Weights of a small GPT-style language model, trained from scratch on English Wikipedia: 8 heads of 32 (4 for keys and values).
Each number is 500 + 50 x the weight over its row's rms, rounded and kept within 0 to 999. Layers, rows and columns count from 0. Numbers have three digits each. The size before them is the row's rms in percent of the matrix's.

# layer 16 attention query, 256x256, rms 0.0414, rows 193-223,225-255, columns 64-95
092:507562510521548531500467525571522529458465456598499485487467537513558514542468525465414577475555
095:487439477465537568506478446463511475465372559617559453475446611560486557457465533512448657411526
093:571506476544503423433460528560500494495557465387457461466457457497503500557476434480458567498473
090:465464441530427530508536534453504530401428466423517441520484417627515424586598523437526571465466
102:426477413482598527462579480530477507526488509471447451474489458391548573507449537453527431491478
104:494462569556514468578455596569436545526551535444480555483513430462484484488452501523423479486499
105:514499522591439446617447530484507545396512436535469434533483518492570478579522462503477421511552
098:467505473557509508476531531471529469434558531535527493496501537596519388580447451482568556442475
093:544544576483540504570528454481529542484561507476471559459544521496638461428481564569544468497503
102:606543512570442491493521498547558507462420442524476424491510437443471570569534486452503519449496
108:440504504481524532516406480522397569595488387521473492493430504473507535590450553501544475519559
114:538560535463479482494497507459535471506472549511562452503555503532549370499553423448435501540461
106:497489578524502503529586518561506478437477434502516416507518443537463498525537507441492458443494
104:531543498419558497595506422531524569561399478567422497463466555503410579531424513471568521414431
099:457523535609557464557439508540375479571463533519473503482557473584498485516442383463530509521540
088:439566458498553519505490463492537455521552522493501528458501520458566557576587488530512537462607
098:558632474527533461443469499489495589411519424546451457500504416513483452565473459508458516510488
103:522523526543495410425445499479441548562550459565472550464526507488486490440489458506528593519515
093:479384464492530547536413490499573578498458522552433525491540421467489534477463449394482561472479
091:412460515477584531481487488523478583397404451550448439490476604459552455527538562436534552451477
086:474457520536507387596576553569440458503487449586438506462496432545524559403483501560492496538539
092:507546476515378526612407451545546427531501502502509510583527514518493519580509422519461475500519
094:573509518546507502498460561492550507417492466594416551505473562558537449546528454484582465480494
101:445441470571598503451471456445502491502471518458454457557418535463519551461498560396489465451484
099:534508484497541474458484507483480618519442524526469446520560575555458579472546470530502461437482
100:461491455518401516529424486495542555522531481536553525426590496578503418562491541445486543493478
101:418531536367508492535481590564489483556476433512546492563507515467542543454518515596614500442415
111:474465589476407569553451523471512511575597529604586579583484494503464587521456526492422516463465
103:409481573516503392499493523484442396482385535509564472532567459554505452445540423472437547544417
101:489525524535479461467439441539542525522447548495508519430516592429474579488491611543463535487539
102:524488498460563453402493568430486465483481540433498566439501545551551479462566515567527540488543
097:472555456567538553511444438541519461489530480625399526457405571546584540493420587501542556474447
096:465530474467537489494521448422481474489500528620571461532445581486491518481501574457520565478423
093:562437542473430463480542536574487530493479455428501552566450502509524481446476493597532558535487
106:478505508436414515539446509429462540512468525449484500530507455557377429532569515502479488566483
115:459473530575545477503512513546490466438546445599496501501492527422514494492523592378554556431497
128:517452492503536479464521591494490489480491517478481552457539475471583474519527464536505522559494
103:495474488521461628547423522495495536475557570465569490565443578504428512518478466546581465504487
094:441548402509472542594490513500531561493409498466440520501507440548503534520469479533514476546440
099:491415532530549518421500521501518425499509470581561455532470560458480553437574498468549611446451
106:528543539492513506528493415514452530542525459578480515581472455525409545542412517531489498401443
085:495545485385542451421519519472410464616536577510555506580528459456450437552508475525585508540474
084:426534528377453367482460585550483443494428466437497538520469434506514507485523479519465443531471
090:501538586524449540538545532448575490471551565537387623451571548354482576507580555577490557457461
084:470521490510492543520467513525523540463440461501478452497464511559427503489535531492481529495505
099:461510485468507458478546518460504488495494513452496445537499480447514556415455495420457537450478
086:521501497460411532525430438456516424419576528575450489469531552490547516514434511553513543544496
091:530499439620504530516540469614534445362567449529442533487572500564473463479465500479513464617478
097:523495422514490559471454451537475453503598572616531453373461553594567494429511467520464514477465
097:424584513530534485579444496532473533400446505532542403531474539484561550446529458385568520399542
116:514532525518497551530450438519524546491464511630475411462505509498456521584436608417551561379511
120:513513529506522523438507496552467474517571503440505535424544411470588494489511440553467485505567
093:519470560443459528514511499527509539503483462461500537553463426540439458515532491524464478502524
101:491491460512435522521407521467527457463493452551477477501453557531494512555496528534559499445448
101:491477545502507425460476510496553567493459423569407508465473555476579540446559538423490558452537
139:514536477520484498541498433500491553522492492602491429510483490539451470495457567462503512406432
103:449538511525540471496460513458471575472397520551542517522520511538487532489383537421566549479437
103:487532551456529472501439520587432490526506602557422548464475502392481576576422558508467481482425
084:489494529548457607437392477476470498451540533533461586524508419595472492498543444568515496490432
094:576517548425527523480448482506507506509570484365545576506474474417513555504529508455502451455527
096:504445500543577429461490521483501507577555479543512547464553513495493399581476534450497487499567
078:539508465481576573472463416528482504398561503563452447471482492567464444548546487545579567431497
# layer 16 attention key, 128x256, rms 0.0408, rows 97-127, columns 64-95
083:493476507474461490431539520500491534518451566485492470522491467415478527492535539565497541483428
087:461499472468481539542475556526503520636467557545474514519455516491470599490386441539499479473456
090:504533520474583610520626456524572537426517520504506464466493468490480452548408552580525554569547
099:469523521497535556492526545445480515501461396538502519558485466493509515506531494546479461530513
097:390451441428520503447552483394408430544602503486499370541423444481573481476479486552414595440471
115:497491570594578529513575420512491545479487491463563499530465496476465446561463499515544402529537
105:465482478553451459534437550514467540464465484553503480551486574555479501548511426555503598596561
114:557441440487434404538408472471456490491495495543479472486569534550574506478434470399447527468470
091:539470453433482475534586430581466437434471426582434551492573447591546439416473464433591462441413
122:541503479533536522535478491567433571472446541590445424476545521506535482608494447527489516511413
094:448573476503430556487436570457562479564412492552436495530426513559536483553484523480444441460582
119:512504457387479424532556549511484489506451538416467541496597542510486445512561438550482518517499
102:512500453489529510512562496581584537515532437495480391517511538569418460484476521470504463497547
088:500437528507565534520524564471563469596493549428455617464423524521566506459486465463442464462477
096:462516473440516441491543472518478540473384542454507512515422537539585530496432457422514486529447
089:465606433489428552480423471492588613429423475518529514518544440616548493478478522444526476543529
100:546486501456550544502525478503477548469486477517416441580612462474503551491499495440505493508450
089:501548457481473523403492567518561582507477481514566479577505550544450558520479494466543512485450
088:435446495422517460479494498569507435602496561517536541539512511531474516420493520535528483553441
099:422476476424514438411528519522495471565472532563465419473485472513481504485556405492480586533432
096:505518591563555455530566419542566605475563484526497480494450508478490447546487496549502495460456
101:479413538528492588514499468546469530510530558533486451477475535525464560398476527475563535445453
102:482603495520433463456461548468474448428453495531460490458541536482504515566566424437556568521450
097:409556478533537477421474565528568450612410506474526534499579441564560580437518422469509533581488
131:514558446498505434521450537501473515464457497487484420503601535524583457510501497418543559425436
089:517549443443451548486560423465528399463531459575529447403492507574601449499466555486447611414424
101:548456480554500552579419443524500522544522454553542467585593462502395577486389514467458480412455
093:466487498478488631491553478538586570548561459620468503451463477466528554536459558525478561526527
099:411425552402561508500471571427554421508546494524519481551494565533538592469495482444510552496454
096:501526480555453533570542411548487473543486452472437370474462457528474539486464475469520532501525
112:441577446448473402438503429555447488527578425459454514494560554467593496519497451489491436585543
# layer 16 attention value, 128x256, rms 0.0439, rows 96-127, columns 64-95
098:478515535494456527466450463468576525432466519407521434494534598502449396448464425545546549503485
096:464446411538447454533480441446544535475445549484495475405481486498446435625521385433555526474581
099:522552510499511456544592424461455436445521478487553424602465554520557448546419544424483438516556
102:565531587486509514567573433576451571432602529505442523412542518494585390412599457479459544396478
104:457468438454550514498405433535573496471422467589446492476456564581546574488509460527524522567547
091:529536546526460497428545446438468438435531602524505554446529488497480448560480459583425537488469
098:476564513483482601451460468541512420465460573487467503436576452485480496550356472537549460520439
094:428536577518459477541505520557449510536570524565483493509517528452594416537529529454493442523426
107:485429520480377495610509555418525501580563507413529497476528503511576424456418536508593502436422
094:448510461406466491588443574442544556462467550501427495431545487532446537563467418488590593483557
108:492460516556504589574505545507472511433529580423450449566487591424470405533429473580560509564507
096:548529526512563556578532527475447504411453583538446461478544496474540534544403520569502430478522
096:448484485474440591494503482467441524570486546515446479417453472589474566557524399510528464538579
096:401468444553468545490487551579496534457540605484459452463551534512559544579447424570456464527539
097:456556517484586452583491513579448462419514512482541489556527534395521465521513575438478462405523
098:604455527451525519545474600439500404463505471525506560450480473582536549446570472565466580437466
102:470556498446422627546452444432451454501536581438409495429477534527508424585444458469516544537434
093:427504545546560439469445493567476608565558488449486454426486397529491565395425505468567474529505
100:524577532521468434519581467554518436457478505487545509569460545524510446533487510470545560489490
091:534510449458397426550427573514599601521390460491495541505421469492441579568589456489403517411509
094:520536554517516495559436559598491540451432428464471438544443472494464502530520485495513539420520
100:501544495558444568551503583494580490510522597514508475511517490598447407483516487554499525430461
095:555457500458477498500534509563446498524534402580407583471446442456479506472626483510548490405451
099:537539570450529439584525432581448516444450388403518495538511464409425550407605452466413424505484
097:475458609458543547438534497464460497500500514492507466461491529504479510490472368513628444434534
097:425504480448539495572411517547539551574519506462485483501488573537564571536524569543517462517559
092:581583530470506582506490584539435433506507572390561556446562432439509469450499517529498560401533
090:428462474563569423489450491607521546445460500585574585593485509531461459528414517395399455531568
096:558489501504525446595584540432450500512611518606515497595525479510527472518517521433461561546557
104:533477540563435601476437548505505522491442625445571426444516429512490473561380418498585475489426
108:479486479565469456472434494514556511486490586478553528470502495582553454437467486527576453534452
093:437520509491562571409515513442443454558509619570429555513595447526501431580499492574527545488459
# layer 16 attention output (transposed), 256x256, rms 0.0695, rows 192-255, columns 64-95
096:462515496457632444513496442480570512484533457589552498462478480374533549545463509491508488482462
092:513522527452588525447534451459425502476512485449402507475489527425529535566429536548497495507423
104:521493501533458577514446544492540464566481497463452549425611500515454456494593469519524542522448
081:437508503570493491516556535394466462518461565579497517550505455454460444581459457519534493512490
078:521473399589437427526516519606443510514455500422540585553457541463497444462443534499558392492472
084:448462581361478453618422580547451480474488509541463427521471474450590529419516545452584427508580
093:416505558422592339552420520465506527470463376451424492519454505460494466476519518453499458498471
079:587533466571446530529499480496515491461502501514542506575530501532412490454460465496524471448575
100:474501456513509506425448521536615466432468409554443497582494527459467479519561473528474518439585
096:481483537481555470441469573527490512451503511517489488489433484541503457489569554459496416559528
092:527549521507585379552538472440493436495463424570495474446464372490552545511472498490402483495422
086:518478540529488455547489490407514463504597449518387468572535520532472452470530437453444549488450
092:455482535432556412532483486478521474523406532538443425494464485449530519489364541527458514499430
086:577570591435529428509483463477416444467499528422401427505435566421515555489513569490488504507459
088:530467490678384564518505454459563494558516518453514552479558486528430510510531416538559522545529
094:455480519451536454529522473615407589428564526470500485565472544520623555463485568433470492550548
091:540486418469539435474565544494521463441427470536584467496526453486481485560424544539562434557500
096:486444505579427518509527514491546466483536545495500584570571602564433414529545527554514524458502
093:565450479491444518478448513521452519530516547551505483427575375541522504548568455471544498554519
081:560429505577455523543538441599482466490556539499534489536526524583534442464458480514519504530612
092:523502447571537556545483461533536432519512501503488492506576522492439508514496440515523466491506
100:457429496430550437507516402562503439439464414535405505494465546432496532498505543517496546522520
086:422471526459595451481495460481436544529517565485458483455481497475586498459400518514504536516474
099:509449449632472580528499543476535468564532581494565540505538438537485467533457510510588549534413
078:473567541424555509464493498447496565496574480506549469515522389419455598508558437562437528496487
085:543525425573428433459505533563500368435440442523460512513543483522526443487541475469442521444562
074:403456535451530539570559567492469484550492517575533489450483436496473497536489548541548523515471
093:647514517548372502530496546480551474444523504450556538497548522520441455495581530474482554494480
079:453534492575433552523471496438478581568428539509522535411499406516496474588483499524526405642448
100:428507553420611403450510490471492491477510478553445472484442464472516496523456569470417556483455
087:526513489418495365486452470481564434507467414534510525543502600412485531448517527524478559439565
093:474511513394528422526516478513447530484507468539475481449421537428516558489427538445528474518468
086:514524441564520509473478481542554434482537466504538554455570579529466392527492508494403420516559
088:469515523530487474506564527490541537501506470578510594450597572493498438480489572383578488513538
090:503508496543517509493540515520474542571576486412481451461460499488500471486560475537463364503555
103:557418493540525510506453472506434528490437473521524473448553507471455552531577510482459467588481
115:521445611452418511496458471538521423490474485493444485557448607512537548466497491471534560425502
092:472504424503582459431523525448483535564508513541561554496598411506457438539521488544415477517543
093:510560471559516529470517535455515446519592511495573534462585501486466432522527489508500484488549
092:481467481546459431560473519492469524482440502479518516480431510597430484514503475492438436539484
101:564605388545556506406453494330557506556506477550570546494482533439528571559514514490439486502556
084:533438524536535480458463449484494559464480561526508413448567489385545509506518575505581646529498
102:569549473528464505529500512429479490507595513472544485575573558522517492539496461495494497484562
097:550465381588449486563485525485460549561578473472518451493549542554452492520584458513416559561555
093:493523525486521563480483446429488478589572476548552488505572531506553460540527598444531499532566
093:457573533474461514535482453496488518523544546555529425641487586523556479464486553505535410461617
089:520440536503441543548390488545469476422486488452453477509438547564468547571565523563561463474415
094:581451511426495487433575466501516481433485491488456529468557473408464508492440443416603656423534
106:545475484548542528449513548461461592554481552541491476401577548496447442566534519494492448569538
084:419442565483525535546463460555479478592471551516454463472440461526478542482465536554565492488446
100:529517442508587448548484500602496563381479580461467491564467553465490494557537446577482367478410
091:526428554474411490481483597471484490438454515513410552492488534542491501473540518475575531550460
089:509475468495483554440504590513421452507488420512400474481438553562503528558519526517558453525471
088:526531401520486452446510475387579468509488431566574548491525582452522473563524529467451475493625
099:511453557551495485552595535489597488464478496532434551469554476527521495504468464465522590439551
090:400392603430453607529424565595413450505550497504485471513450483557524519450483513546556523529408
106:443507458531481512563485495462501561485536522531536430502450493591521564469530477464450503472627
100:543526507451531512513431457411528452516541500558501525608396630503492579550531501444528464419547
094:467511509504598582457571506511448497479470464491531442444487403410572567431479496501545479473486
084:358433568441460543599429498547463452478506433484482469572480481603429547463547554547496351500429
105:498507574483578485492529412494470528464504467537483444540445473355571537510472527504520463429478
092:582589458565506478439509486407507559557559543476561543429532531466484508518496482424523606536561
110:559603470536467428508495499455540482528540561478553525545422592578425472558492527529472449530575
081:521520454559499432521550407497506498486557452580515509423586464447533500534448592446514612460528
# layer 16 MLP gate, 704x256, rms 0.0752, rows 0, columns 64-95
089:500330425445505492516485532443514544451513479500562459493568488490512496588442576506487554416571
# layer 16 MLP up, 704x256, rms 0.0723, rows 0, columns 64-95
088:544449477499505458539460403385452577402452503521520430570414519437467541493510557405505493436404
# layer 16 MLP down (transposed), 704x256, rms 0.0646, rows 0, columns 64-95
092:531508516516459496543442452486496427475472523520482559527372511505527541484526423443462439573383